config = dict(
    n_kv_head=2,
    norm='rmsnorm',
    norm_eps=1e-06,
    positions='rope',
    tie_embeddings=False,
    init='orth',
    init_std_o=0.0119,
    init_std_up=0.0671,
    optimizer='muon_variant',
    train_tokens=103100000,
)
Each number is 128 + 24 x the weight over its row's rms, rounded and kept within 0 to 255. Layers, rows and columns count from 0. The size above them is the row's rms in percent of the matrix's.

# layer 13 MLP down (transposed), 256x64, rms 0.0929, rows 105-157, columns 0-63
size [ 96  93 101  83 109 105  96 106  88  96  87  87  84 102 108  95 101  96 108 124 104  88  99  96 101 107 106  89 107  97  96  83  92 101 104  94 103  82 118  95 111  92 110 100 116  97 114 116 104 102 114  89  96]
[[130 127 101 154 161 104  93  99 150 123 131 128 128 124 151 160 142  89 130 193 131 137 147 103 154 119 155 114 186 147 145 109 115 121 151 138 130 107 128 107 168 126  80 111 126 120 140 139 158 132 148 119  78 161 102  92 174 121 141 130 105 117 114 113]
 [123 133 137 119 144 131 108  84 152 132 115 136 152 118 122  70 122 148 165 102 118 143 173 127 103 100 154 100 130 108 194 140 120 144 121 158 173 171 154 118 141 128 140 131  94 108 135 116 135  68 121 133 154 128 127 109 114 151 116 150 157 157 146 150]
 [121 106 101 129 108 139  93 127  83 118 160 111 117 110  94 117  75  83 147 125 109  86 149 102 105 102 111  90 117 136 152 149 113 156 124 136  97 156 112 122 179 167 117 132 140 113 128 132 139 117 133 126 157  98 167 132 126 174 141 159 141 102 127 153]
 [162 143 159 119 149 167 137 120 117 113 151  95 132 122 108 104 180  90 112  96 148 124 142 107 132 103 105 174 149  89 143 140 127 115 142 110 121 134 138 163 133 104 109 144 174  98  94 123 130 141 134 113  90 124 144 154 122 101  83 150 181 137 104 140]
 [128 149 128 112 142 149 113 112 158 105 142 180 121 138 118 149 132 133 164 141  71 112 113 161 113 139 131 151 127 124 112 158 150 126 158 130 125 129 122 107 132  87 115 120 163 111  60  92 106 117 139 112  99 155 146 120 132 175  85 161 131  95  96 142]
 [171 112 109 105  91 154 115 101 151 117  95 153 131 157 128 143 126 108  88 108 148 138 108 112 135 126 134  85 128  98 134 118 148  92 127 157 131  80 107 161  88 133 144 165 140 100  99 137 113  77 132 130 105 120  69 136  94 136 155 127 131 138 111 117]
 [120 121 115 107 167  92 125 153 113  95 159 149 156 151 111 132  97 108 132 104 136 104 122 141 148 131 102  75 103 106 123 121 147 157 151 129 170 110 113 124 139  89 133 101 166 147 117 126  74  87 118 122  98 117 152  87 151 140 101 151 147 107 146  99]
 [152 102 120  94 101 142 128 134 137 136 159 141 149 174 112 132 139 159  88 152  77  98 102 121 117 115  81 127 120 173  89 145 123 150 133 132 148 135  92 134 117  92 159 150 153 128 107 169 135 109 152 128 122 100 129 117  82 180 132 132 109 121 132 110]
 [103 116 134 160 140 120 140 108 126 101 115 129 134 120 142 121 129 173 116 117 110 110 106 131 160  78 156 135 154 118  95 115 150 178 106 106 117 127 144 131  72 145 126 144 159 133 130 126 137  87 105 194 111 145  88 165  93  92 137 145 104 127 136 104]
 [ 93 153 162 112  94  95 126 133 101 121 116 102 145 168 138  90  87 190 140 121 104 126 114 116 113 138  75 165 105 129  91  95  98 148 114 128 133 132 149 142 157 110 133 133 109 113 127 152 131 126 143 137 172 117 128 131 130 110 104  84 144 125 174 136]
 [130 153 139 132 155 155 112 136 180 149 105 140 168 138 145 145 138  95 138 117 106 150 105 139 118 133 154 118 149 118  82  74 100 123 120 116 154 132 137 114 172 131 139 150 102 121 176  78 142 163 108 176 138 126 130 166 159 108 110 129 122 139 131 163]
 [146 110 117 102  87 158 132 111 129 141 136  88 174 101 191 130 124  74 136 114 148 116 103 125 103 149  91 109 132 176 133 111 142 137 128 135 110 144 155 145 134 107 130  98  86 147 104 132 148 130 157  98 118 107 152  88 154 123 137 125 100 144 148  99]
 [133 117 143  85 113 121 130  74  97 120 117  79 141 141 116 108 138 119  92 181 189 154 141  97 143 153 116 138 168 131 138 132 101 118 161 160 123 131 108  99 122 139 147 101  90 127 151  94 102 149 124 122 126 144 131 124 125 187 109 112 137 136 129 119]
 [172 116 127 136 124 138 152 155 138 164 163 133 144 133 135 104 145 112 158 124 110 121 153 151 125 106 105  91 122 163 149 111 112 111  97 161 126 150 132 138 128 119  96  81 127 160  75 139 156 145 137 149 137 126  84 112 124  60 142 167 106 142 109 103]
 [145 113 190 170 154  82 151 169 163  98 113 154 144 151 124  93 161 123 137 103 144  94 135 147 130  81 121 115  92 105 140 138 133 147 115 109 161 146 137 188 142 129 122 100 121 114 128 144 128  87 145 131 116 114 114 129 100  97 104 134 133 114 123 133]
 [150 153 113 111 115 149 136 148  99 125 139 140  66 123 164 147 107 111 171 141 108 126 128  80 105 130 107 120 139  97 137  94 112 124 141 108 101 102 123 106 107 186 157 131 127 114 118 145 100 101 152 119 123 131 142 115 141 135 158 160 156  96 104  67]
 [181 131 156 123 111 146 143 140 149 132 116 148 144 145 156 162 140 104 135 102 157 174 117 128 148 122 106 149 120 108 106 128 137 140 169 139 156  98  98 156 134 152 119 151  97 131 153 164 103 134 103 139  80 160 141 135  85 112  70  86 121 134 117 136]
 [127 132 146  89 129 132 178 128  97  92 147 120 109 139 121 143 113 107 146 110 138 121 131 136 140 151 120 123  85 103 139  92 109 124 159 110 131  93 113  91 103 191 157  96 140 146 117 147 124 111 168 111 124 152 134  80  80 134 117  85  98 102 134 139]
 [157 125 113  82 136  79 182 152 131  86 113 154 144 133 138 127 138 143 103 123  85 114  80 119 104 150 139 139 137 110 138 109  73 134 136 149 139 151 119 130 151 118 138 166 136 119 161 136 103 115 160  94 155 115 139 138 116 147 171 103  82 133 127 126]
 [126 143 147 150  95 171 160 127 112 131  68 131 121 124 133 143 125 107 130 114 135  92 109 135 168 145 130 127 104 147 129 128 143 150 133  83 148 146 152 115 111 186 162 127 146  85 181 158 115 110 143  85 109 130 134 105 145 141 163 162 146 116 136 104]
 [134 120 109 143 114 159 141 157 176 145 167 145 132 131 133 110 123 126 127 133  72 100 136 114 108 154 170 137 120 188  78 123 105 116 116 144 178 127 138 120  97 136 150 104 165 102 115 115 117 115 136 106 141 128 149  85  89 152 159  99 132 121 133 150]
 [121 133 113 121 131 108 184 110 153 106 126 188 124 160 151 174 142 108 105 127 148 142 138 133 136 137 146 147 109 138 140 150 143 148 135 159 170  93 148 127  60 144  71 115 103 114 117 137 130  79 116  99 118 127  98 111 126 125 113 136 140 145 105 146]
 [134 137 127 164 131 151 164 142  98 128 133 122  74 132  70 121 164  90 165 129 128 132 140 132 118 110 142 129 148  60 151 101  67 114 135 137 122  95 124 122 152 150 105 114 152  96 114 139 144 135 146 139 109 131 131 164 117 151  84 121 109 121 103 124]
 [137  95 122  97 119 123 138 126 110 116 159 107 156 115 160 145 109  97  90 150 126 106  98  87 169 110 142 118 129  96 173 131  71 104 129 116  96 136 144 138 109 152 141 115 160 112  84  92 106 119 134 101 141 165 127 126 129 134 145 148 105 114 148  75]
 [123 142 167 101 121 125 125 165 113 112 119  86 120 140 110 113  84 176 142 134 112 163 109 137 114 114 153 174 130 145 172 163 173 137 118 116 100 161 129 144 102 129 120 114 122 152 108 158  95 119 110 156  96 133 140 122 137 131 179 132 141 158  93 160]
 [120 164 131 137 114 141 119 121 127 127 191 127 105 131 113 100 141 136 103 136 123 136 133 150 133 101 127 155 145 120 146 112 148 145 124 155 108  95 144 127 148 144 131 108 126 123 125 175 169 130 125 202 149 135 114 158  92 118 143  92 124 101  49 144]
 [103 155 140 111 119 132 117 112  71 109 153 152 143 135 100 150 173  91 154 126 152 112 145 168  99  93 118 109 110 138 107 128 140  91 145 144 146 112 132 124 113  72 107 137 177 149 126 142  75  92 139 122 116 159 149 135 105 121  90 134 119 118 138 120]
 [145 133 125 138 136 145 132 147  87 127 116 136  83 140 126 183  90 135 135 122  93 135 104  88 133 140 145 176 148 134  99  89 173 135 123 117  98 114 150 110 118 163 148 142 123 116 122 159 154 119 151 146 176 113 109 150 155 135 145 144 138 139 172  80]
 [124 168 103 108 162 102 130 115 128 113 138 111 127 107 141  84  78 167  87  92 107 127  97 122 127 109  74 121 143 119 120 130  89 118  96 137 146 145 116 142 127  98 146  86  88 102 107 156 140 137  98 104 138 119 137 160 135 119 162 118 122 142 153 166]
 [110 157 103  98 150 137 127 140  77  82 117 120 149 112 143 159  96 148 127 117 129 151  99 142 126 159 135 187 157 101 109 120 153 133 157 128 136 140 159 114  70 150 153 156 135 113 155 181 114 125 151 145 120 151 160 161  98 132 129 129 121 119 132 117]
 [140 128 117 158 141 133 148 114 132 123 137 100 120 188 114  71 129 130 147 103 182 128 135  87 108  87 141 130 122 133 132 124  87 116 140 111 122 146 103 137 158 175 141 132 122 148 119  99 129 136 147  86 134 130 137 133 157  98 111 135  52 120 147 147]
 [156  97 150 112 154 163 164 135  98 125  96 194 122 129 157 166  92 130 158 108 153 128 142 100 142 147 160  73 113  78 147 127 143 132 160 167 105  93 153 136 123 143 150 157 121 107 128 132 130  95 118 107 142 124 131 135 119 107 132 122 104 127 112 134]
 [114 159 128 149 181 139 113 107 124 122 129 176 125  88 148 120 125 113 133 155 133  94  87 118 148 127 116 123 152 125  89 119 110 111 114 145 124 143 130 111 130 125 151 114 149 101 155 149 115 133 164 177 128 139 115 129 126 210 124 177 139 120 174 130]
 [157 145 179 110 147 172 142 115 136 129 109 143 145 134 166 145 142 132  83 116 164 175 121 152 119 124 119 134 133 153 130  72 147  79 140 134 138 122 129 101 120 175 132 111  82 138 159 141 139 130 148 140  97 119  86 157 108 112 135 139  94 102 137 137]
 [130 149 123  93 102 112 103 126 101 103 113 130 122 111  94 150 126  85 151 151 130 138  99 119 124 129  88 125  72 109 128 117 111 108 154 146 120 115 105 152  70 160 130  73 100 152 168 116 152 126 123 112 116 155 148 147  92 149 122  87  95 131 133 119]
 [ 74 123 114 125 137 144 139 151 134 160 144 162 138 107 147 135 105 128 156 108 120 145 126  83  98 115 109 110 137 189 143 142 155 129 152 157 111 156 138 129 107 139 111 128 120  88 147 107 106 129 169 179 119 138 110 118 160 103 193 147 103 124 109 135]
 [113 119 143 112  96  90 110 104 142  65 145 118  82  96 133 119 138 142 120 153 149 150 141 124 134 137 126 153 124 114 117 107 145 156 112 115 125 112 208 113 133  81 134  91 106  99 150 136 128 107 149 102 125 141 114 122 107 130 154  78 142 149 123  94]
 [134  91 144 131  80 105 120 150 106 149 125 106 120 150  95 163 112 143 160  97 148 144 140  91 170 147 122 148  96 140 146 120 126 148 136 118 128 127 123 123  94 151 120 139 139 112 101 136 153 153 131  85 159 164 116 163  75 124  81 146 125 115 161 170]
 [109 113 157 116 120 153 106 156 120 126  99 121 131 155 130 128  95  98  84 130 120 148 140 106 113 137 116  90 122 126 148 160 105 175 133 143 130 133 127 155 129  94 164 120 126 118 163  96 185 132 184 103 157 126 157 150 119 142 139 141 156 154 118 186]
 [120 159 147  96 108 131 169 128 131 142 118 130 136  94  73 162 122 126 119 132 144 110 115 140 144 112 113 120 111 128 155 116 123 119  99  91 113 171 115 153  92  96  88 113  98 109 121 145 109 143 187  91 108 123 138 143  83 139 110  85 138 126 140 172]
 [140 131 118 159  90  98 127 106 121 116 144 144 174 143 129 151 134 141 149 107 113 123 161 136 126 105 117 110 145  78 125 138 115 130 127 147 100 126 146 127 125 164 101 115 128 105 120 148  88 104 159  87 126  94 117 134 146 218 128 142 150 176 119 150]
 [126 154 141 119 127 103 150 159 134 110  70 119 117 152  71 125 165 178 128  84 163  94 124 189 143 145 140 119 118 134  98 156 118 125 131 119 102 136 122 119 115  85 134 134 156 126 107 106  97 128 111 162 119 141 161 110 117 102 114 162 118 137 109 135]
 [ 81 143 134 148 171 118 134 133 151 129 137 149 128 159  91 108 107 136  90 120 148 120 105 142 162 158  88 139 125 121 122 112  89 125 137  91 136 106 112 113 139 165 112 137 111 155 104 136 116 127 123 148 163 122 147 168 122 217 108 144 135  97 131 126]
 [121  61 132 155 131 138 133 117  81  98 149 112 125  84 104 110  98 138 107 122 126 149 146  87 131 129 119 134 107 105 124 131 154 135 102 108 126 146  95 134 119 110 148  96 100 154 155 130  88 113 127  59 142 127 141  79  98 107 141 119 109 118 145 150]
 [154  98 103 145 118  98 127 112 135 137 127 102 136 139 150 148 147 142 134 158 148  97 134 123 121  97 147 146 130 123 155 126 121 151  99 139 127  84 102 172 122 116 130 124 164  72 174 129  82  72 175 111 138 126 122 101  80 115 137  96 139 138 118 147]
 [132 138 137 178 120 116  82 131 127  93 144 106 130 123 190 133 108 136 116 124 136 142 125 136 124 131 109  89 107 113 117 133 135 121 108  74 119 143 157 118 157  80 153 137 130 135  97 139 124 128 136 112 137 158 154  60  97  81 105 122 125 132 102 169]
 [135 145 156 121 161 132 162 138 125 109 121 102  89 139 144 134 162 158 129 131 139 128  96 129 132 140 147 157 145 102 151 152 159 119 138 114 127 132 137 157 184 169 112 154  92 107  98  89 117 132  98 127 126 185 108 158 161 105 132 182  98 125 147 127]
 [ 95 135 127 135  96 106 123 109 124 133 118 114 142 144 131 100 147 112 136 141 122 128 103 114 139 127 126 117 118 116  87 162 187 163 105  90 162 166 155  88 112 132 105 126 108 124 142 140 156 115 137  82  72 136  92 154 142 176  82 120 128 104 145 116]
 [105 160 107 127 134 117 130 164 106 142 179 135 147 120 125 123 118 131 123 110 130 145 180 135 133 136  83 137 114 132 156 110 174  83 132 115 118 101 126 123 105 132 138 154 137 110  90 102 117 143 121 132 165 144 188 128 150 192  90 153 118 155 105 118]
 [112 118 139  89 151 120 128 151 139 106 138 187 166 144 120 143 155  98 156 140 145 112 145 121 109 106 124 137 136 120  89 119  75 116 147 121  95  87 129 143 100 151 139 173 166 126 105 114 147 119 170 129 107 141 134 136 194 160 145 128 110 134 154 119]
 [102 138 158 100 128 155 137 120 191 130  97 126 126 125  73 110 135 136 168 131 102 130 140 118 115 119 140 137 155 158 124 100 124 123  92 183 163 106 133 114  86  89 132 120 158 129 134 116  80  87 149 150 101 137 134 113 151 111 118 110 121 132 168 121]
 [111 153 167 169 130 122 125 129 132 139 117 128 103 119  76  95 105 159 125 107 126 125 115 133 128  94 103 106 165 160 111 130 119 132 106  93 140 136 174  94 109 102  98 142  86 136 136 141  87 140 144 127 152 155 123 153 160 106 102 168 127 107 109 181]
 [153 171 128 133  92 148 137 123 181 127 104  92 162 125 111 111 121 120 103 115 143 127 128 156 147  79 131 120 109 105 139 104  95 114 140 187 136  82 160 113 168 108 139 156 104 139 151 148 118 101  85 128 124  67 131 127 127 139 114 136 130 124 118 125]]
# layer 13 MLP up, 256x64, rms 0.191, rows 106-157, columns 0-63
size [100  91 101 107  91 100 105 101  90  99  98  96  98 108  99 111  96 113 109  85  92 106  89 100 104 105  96 105  91 101  95  90  98  87 106 107  92 105 109  93 105  87 101  99 107  94  99  80  95  93 101 105]
[[105  89 134 106 105  91 126 116 165 142  94  95 110 147  70 150 163 127 154 116 135 150  96 125 171 136 118 177 138 137 135  90 131 127 134 119  92 130 143 108  92 129 129 166 109 128 163 124  84 153 102 157 142 120 140 111  97 127  90 134 139 134 148 116]
 [165 140 174 131 141 104 149  97 199 138 105 133 128 136 152 114 176 105 112 138 142 159 114 170 148 125  97 179 144 144 110 110 141 136 133 161 179 112 137 110 113 129 109 120  85 139 142 157 111 132 116 121  82 122 133 143 141 139 132 142 118 160 143 138]
 [138  96 138 157 104 158 158 124 140 131 108 130 127 128 143 122 151 125 128 155 115 136 108 133  94 143 154 175 141 126 111 135 143  77  87 112 180 106 134  89 146 160 160  93 110  96 161 148 114 140  97 100 115 109 119 116 129 119 181 133 146 132 163 166]
 [109 143 117 126 109 137 130 142 148 132 126 146 139 112  97 123 161 149 126 146 113  78 122 132 170 105 135 155 137 149 131 165 106 164 171 168 160 129 115 191 128 122 158  83 130 105 118 129 129 126 139  83 139 113 107 116 160 126 157 150 150 189 112 123]
 [111 136 139 149 148 172 125 119 149  80 170 139 134 117 113 137 169 106 102  96 160 126 117 136  87 136 166 110 126 133 113 134 111 107 140 106 121  91  92 158 126 144 160 164 132 106 130 143 132 112 150 143 163 110 115 114 110  49 122 112 148 116 130  98]
 [121 128 120 170 141 167 159 157 113 153 118  92 166 136 116  90 133 151 118 125 119 177 141 102 137 107 131 159 158 121 122 123 114  65  96  97 113 139 117 149 114 120 136 122 104  96 169 128 144 117 138 157  97  84  98 128 139 160 149 115 152 159 153 126]
 [151 147 169 112 123 122 135 146  99 136 121 100 121 117 108 117 121 103 126 194 122 145 157 193 154 144 126 110 146 128  97 136  97 145  89 137 139 127  91  86  89 162 133 133 136 131 129 113 108 143 118  90 127 140 120 106 169 154 113 103 136  91 165 142]
 [117 114 135 117 123 131 140  85  94 127  92 155  97 123 126 137 132  84 100 142 142 137 158 135 140 110  90 119 134 147 132 169 102 176 138 154  87 102 100 161 112 127 165 125 107  86 173 130 159 114 115 126 141 150  97 131  90 128  94 103 155 151 135 103]
 [151 111 165 161 134 128 116 102 150 153 138 112  79  83 128 128 130 110 144 140 130 126 140 168 153  96 172 116 135 129 141 140 125 145 111 144 163  94  99 137  73 107 124 109 109 146 139 115 105  80 104 117 139 138  91 143 158 118 166 177 161 124 130 131]
 [130  98  96 125 116 153 108 157 118 122 127  91 124 179 140  88 104 121  78 102 101 138 142 104 141 150  90 160 133 113 133 206 125  99 117 114  76 140  94 128 123 139 102 111 164 119 113 134 148 144 130 133 107  92 102 123 149 126 126 136 145 144 134 122]
 [134 105 105 142 175 107  96  91 112 115 162  87 146 151 127  86 163 117 138 134 143 127  97 170  99 104 153 122 166 102 145  96 142 135 112 167 153 153 164 154 121 138 157 140  95 131 158 139 169 131 145 126 131 140 126 144 105 109 113 157 139 151 119 160]
 [ 89 131 155 148 123 108 169 157 152 131 140 102 118 141 106 108 139 134  98 147 139 147 124 170 139 131 115 195 121 107 102 148 139 109 140 146 139 103 130  76 123 148 149 112 120 110 106 136 110  90 126  94 112  81 118 122 170 164 137 133 167 150 167 131]
 [110 150 187 141 114 140 118 110 100 121 104 115 142  93  83 147 136 157 133  76 118  93 126 112 141 118  75 130 124 117 151 162  94 132 138 104 132  68 104 129 148 141 142 128 146 108 112  84 125 126 104 142 114  90 121 150 121 116  94 169 116 132 134 139]
 [135 112 111 201 141 145 125 157 145 113 126 166 123 111 120  99 100 113 142 123 159 117 149 134 132 119 121  99 135 146 151 136 160 140  92 130 130 134 153 170 192  85 161 128 126  92 151 158 161 133 128 123 147 110 107 127 121  73 148 122 121  99 106 125]
 [149 179 156  89 139 125 129 141 131 117 137 118 119 146  95 114 123 143  99 128 149 151 113 122 113 100 115  86 102 170  98 140 140 125  90 151 132  97 114 132 129 105 143 129 139  50 165 100  98 117 106 130 145 106 160 138 113 122 107 122 123 161 157  81]
 [112 154 155  99 141 157 162 141 118 155 135 129 138 136 116 129 149 129 132 108  80 168 120 122 143 140 126 179 134  78 132 133  96 114 157  91 157 158 122 166  90  96 163 109 112 145 140 152 127 102  95 119  78 102 139 143 130 115 127  84 126 119 137  97]
 [ 89 121 114 120 124 122 144 103 111 137  91 134 100  96 121 189 119 135 116 129 106 172 123  90 115 149 100 176 112 116  80 150 134 120 137 127 133 134  89 109 103 135 125 150 142 123  81 120 157 155 144 168 107 123 166 113 109 113 128 110 114 153 131 177]
 [114 125 136 124 119 106 152 128 108 117 108 130 130 156 137 129 141 126 116 135  89  81  55 122 132 129 137 156 147 118 178 148 103 153 170 163 136 107 138 124 143 109 147  92  86 118 193 162 107 129 115 106 127 136 140 129 112 114 180 116 154 115 120 122]
 [143 127 123 102 150 178 159 155 141 102 120 141 133 139  98 127 130 127  93 118  84  81 103 125 150 128  76 123 138  91 119 136 130 148 142 127  88 140 114 127 128 109 125  94 116  79 145 154 156 118 105 124 102 146 127  92 138 159 137 190 127  91 114 150]
 [ 69 134 102 131 174  97 146 127 125  95  85 148 123 129 150 126 123 102 127 121 142 147 130  92 149 156  97  96 111  93 153 110 138 151 114 138  93 121 154 175 154 118 113 158 116 100 159 153  91 122 117 123 121 108 134 139 183 115 106 112 165 130 132 132]
 [116 115 148 153 141 153 146 104 115 172 144 132 116 135 113 142 117 118  91 143 152 125 110 153 130  96 121 140 155 194 132 100 146 156 105 151 130 169 122 124 121 135 103 136 170 124 131  78 138 126 127  81 157 118  76  78 167 109 159 126 120 126 135 126]
 [118 173 128 158 142 137 156 156 115 140 126 114 142 110  76 151 120 102 138 124 128 147 131 103 105  62 126 108 136 120 158 151 134 122 138  89 140 144 158 179 169 115  80 110 169  91 141 123 150 147 141 151 135 139 114 121 110  86 150 126 156 105 124 124]
 [120 162 160 111 111 134 126  90 110 106 129 103 173 124 129 126 142 121 158 101  72 130 114  95 109 159 177 129 153 114 114 171 112 130 153 144 142 132 116 148 127 136 127 103 137  81 153 136 163 145 103 103 103 146 138 139 131 113 107 182 119 178 109 121]
 [147 148 138 148 149 164 133 169 155 136 159 100 118 103 162  96 131  98 102 112 117 100  80 111 166 114 105 130 128 133 144  96  86 143 145 137 153 123 159 168 154 135 111  86 126 106 170 126 125  98 131 123 120 126 109  97 132 139 131 125 189 123 148 158]
 [ 80 107 146 134 106 101 116 158 123 136 116 148 120 112 157 143 112 106 133 144 134 148  59 142 107  78 128 145 114 139 124 149  65 132  91 115 125 100 182 134 141 129 152 117 147  90 116 109 106 125 114 139 126 140 139 105 146 125 148 110 178 130 161 150]
 [114 111 134  84 112  89 134  85  84 135 133 147 147 141 122 148 122 135 107 107 111 119 156 122 120 153 112 122 152 141 125 151 145  82 136 152 122 138 116 145 127 121 103 101 126 139 142 193 128 113 119 187  61 110 123 127 133  92 157 126 135 169 151 147]
 [129 150 121  97 134 145 153 138 126 147 111 119 115 116 127 152 157 103 143 137  97 116 132  93 128 132 118 163 188 106 151 165 143  71 121 143 159 147 121 111 114 103 110  86  99 116  77 138 147 153 137 113 107 102 167  83 114 117 124 123 105 157  88 131]
 [133 170 121 144 157  82 148  85 125 124 116 138 101 168 116  77 182 171 138 121 104  83 157 144 141 114 125 105 104 111 144 120  88 151 145 154 136 164 101 122 124 132 141 152 140 118 130 156 125  97 121 122 134  81  91 131 123 121 154 112 128 151 113 124]
 [121 148 106 127 151  80 129 162 128 151 153 139  97 130 129  79 184 139 112 147 148 140 174 163  98 117 136 116 160 130 172 121 127 154 127 117  82 127  96 131 159 136 160 120 139 145 137  92 141 124 125 137 126 122  93  92 144 127 143 123 160  77 120 149]
 [113 123  71  90 174 173 135 130 160 123 113 156  73 147 108 127 123 166 142 132 133 146 151 132 132 139  92 150 171 113 104 138 104 128  87 133 129 135 106 175 126 102 122 135  88 141 154 143  96 119 122  97 102 134 104 121  98 137 132 150 108 122 126 157]
 [109 165 111 130 146 124 143  77 160 133 132 156 109 126 149 120 138 106  69 140 121 113 128 116 100  54 139 143 125 151 127 156 121 129 118 115 109 140  84 127 113  96 153 105 137 136 140 134 136 136 121 171 137  97 142  83 134 124 133  85  96 146 162 162]
 [163 140 105 147 144 204 105 123 135 135 112  90 111 124 133 129 121 121 145 124 115 136 129 174 125 155  96 147 123 110 111 156 120 130 127 150 133 154 156 137  71 160 119 133  95 117  92 156 168 135 169 137 100 136 176 149 137 152 124 124 137 168 144 141]
 [118 156 109 133 131 122 119 142 113 101  88 109  88 135 137 144 131 121 124 136  74 158 134 151 132 185  79 127 143 117 122 131 136  88 100 138 155 153 121 121  93  66 116 136 116 140 130 135 160 143 111 150  98 103 109 156  64 146 131 140 133 124 110 107]
 [121 129 127 121 101 127 117  97  98 145  81  87 137 124 129 126 123 104 125 156 130 113 123  74 174 123 128 140 150 168 164 168 135  79  86 133 111 146 135 107 124  90 127 153 138 131 145 103 140 156 143 127 141 160  90  96 129 127 130 148 188 142 108 143]
 [114 136 105  95 138 134 138 181  95 116 120 126 120 115 134 137 113 105 139 164 104 181 134 158 148 167  87 142 156 111 160  98 118 142  91 113 103 145 116 139  84 110 114 159 148 106 146 137 145  94 167 123 140 127 111 153 116 129 166  79 137 110 118 156]
 [134 149 107 163 145 124 125 136  99 128 130 174  78 157 100 104 123 139  92  91 110 114 163 100 113 106 128  95 150 113  90 179 152 112  87  99 165 128 133 124 170 155 159 169 106 130 130 108 127 121 127 153 123 110 130 127 147 128 106  93 152 125 150 129]
 [141 114 117 148 104 131 112 143 110 104 174 132 157 123 106 126 114 120  96 122  98 109 114 127 123  72 171 184 125 109 161 139 131 149 108 108 109 108 138 165  91  95 128 164 114 116 114 121 146 176 146  83 110 154 124 128 114 113 142 110 133  88 167 144]
 [145 122 113 101  95 168 166 113 114 161 149 147 165 129 115  98 125 112 103 137 100 145 110 113 137 129 131 119 178 140 122 109  91 145 149 163 107 128  83 129 126 132 107 129 150 160 148 148 163 114 133  97 138 109 115 122  77  80 161 126 125  92 141 168]
 [ 96 160 111 131  81 122  70  97 134 116 119 131 160 171 131 154 167  98 100 117  98 130 139 127 104 129 143 151 124 130  97 119 143 145 107 123 125 154  78 146 106 170 150 102 129 102 122 131 129 122 157 154  91  94 144 132 162  96  93 125 101 134 145 124]
 [131 124 103 160 154 120  89 113 136 132 118 120 121 112 124 127 128 112  84 122 120 125 128 131 105 150  88  93 180 123  82 107 133 104 104 111 128 131 131 141 161  88  92 137 149 133 139 126 159 140 126 107 123 112 124  74 159 157 107 165  98 180 172 151]
 [139 149 117 129 115 137  92 116 142  93 119 122 164 171 100 152 130 143 117 150  91 144 125 127 112 137 121 131 113 100  81 138 125  91  89 125 141 110 150  94 143 141 165 135 126 110 133 117 126 116 197  86  89 114 145  90 118  95 160 134 114 109 170 144]
 [138  88 115 105 142 100 127 145 163 168 107 158 119  92  92 118 135 125 121 137 166 118 123 116 117 152 121 133 177 121 178  90 148 113 116 140 164 148  87 159  71 134 100 130 106 133 102 116 168 137 121 158 124 121 143 153  87 129 143 130 159 141 144 119]
 [139 168 107 113 137  97 130 143 146 179 119 143 119 113 114 102 155 103 119 130 150 104 118 124  71 124 129 142 161 121 161 116  92 140  71 142 124 136 158 146 102  81 102 152 144 109 131 156 132 160 109 128 127 165 136  85 139 122 154 122  89 153 130 100]
 [120 140 150 173 157 118 109 113 134 127 138 145  89 135 116 111 136 154 140 142  99 145 133 108  74 102 127 130 128  94  86 113 132 170 121 138 122 134 113 164 115 148 144 146 114 121 111 121 153 145  76 124 145  85  96  51 105 113  91 139 117 113 141 115]
 [162 116 107  94 123 168 154 130 148  92 119 140  80 133 132 136 107 128 116 184  87 111 144 133 154  87 100 128 134 148 151 170 114 133 107 146 102 118 143 154 112 130 174 128  83 147 103 120 108 124 133 124  77 135 136  88 133 117 143 144 116 159 154 116]
 [144 135 143 109 150 127  97 129 114 173  99 103 174 170 159 114 154 137 125 147 112 128  94  91 150 175 166 158  83 124 117 177 149 100 136 135 115 117 116 162 182 128 152 125 125 147 116 116 106 108 145 131 122 128 102  98 136 144 137 109 141 104 151 149]
 [121 142 140 142 101 107 126 124 113 136 120  71 159 126 132 113 162 109 149 176  83 134 102 132 153 118 120 133  86 112 173 145 146 108 118 146  98 159  95 134 151 131 105 121 144 103 154 146 128 102 126 117 150 124 104 105 171 169 111  99 109 115 182 154]
 [130 106 120 142 124 171 131 168 144 129 123 113 142 125 138 109 158 157 104 168 158 120 105 173 151 124  56 117 135  97 110 114 123 125 105 147 135 144 128 131 143 104  94 120 124  77 144 133 119 125 139 141  91  85 150  80 142 168 120 137  98 153 139 104]
 [178 136 120 171  88 141 101 159 157 122 146 139 140 118 112  96 127 134  59 161 133 102 130 145 158 157 149 120 122 139 143 131 138 139 106 143 155 121 150 113 112 131 113 150 131 109 117  79 155 149 169 125 159  94 115  94 138 160 172 131 124 121 154 117]
 [139 122 157 127  99  86 150 163  69 143 125 151 157 102 107 128 116 142 111 148 116 121 144 122 133 130 113 119 133 125 147 199 112 127 149 146 147 128  85 167 135 169 153 125 111 116 114 123 172 154 121 124 122 102 128 101 124 158  70 154 136 162 122 126]
 [153 116 131 127 124 127 140 128 108 181 112 152 132 153 179 131 120 150  91  99 148  89  93 111 144 155 106  94 164 120 150 187 106 121 121 161 146 160 123 148  84 149 114 153 111 153  95 132 111 108 113 128  85 120 133 131 107 120 127 159 155 115 126 153]
 [113 108 118 110 147 123 126 141 120 133 150 174  85 153 109 140 110  97 107 127  96 162 144  92 113 132 139 184 135 140  93 101 105 162 152 140  74 108 104 126  97 111  83 114 131 116 152 168 126 113 160 126 149  82 142 132 130  88 114 104 140 127 125 119]]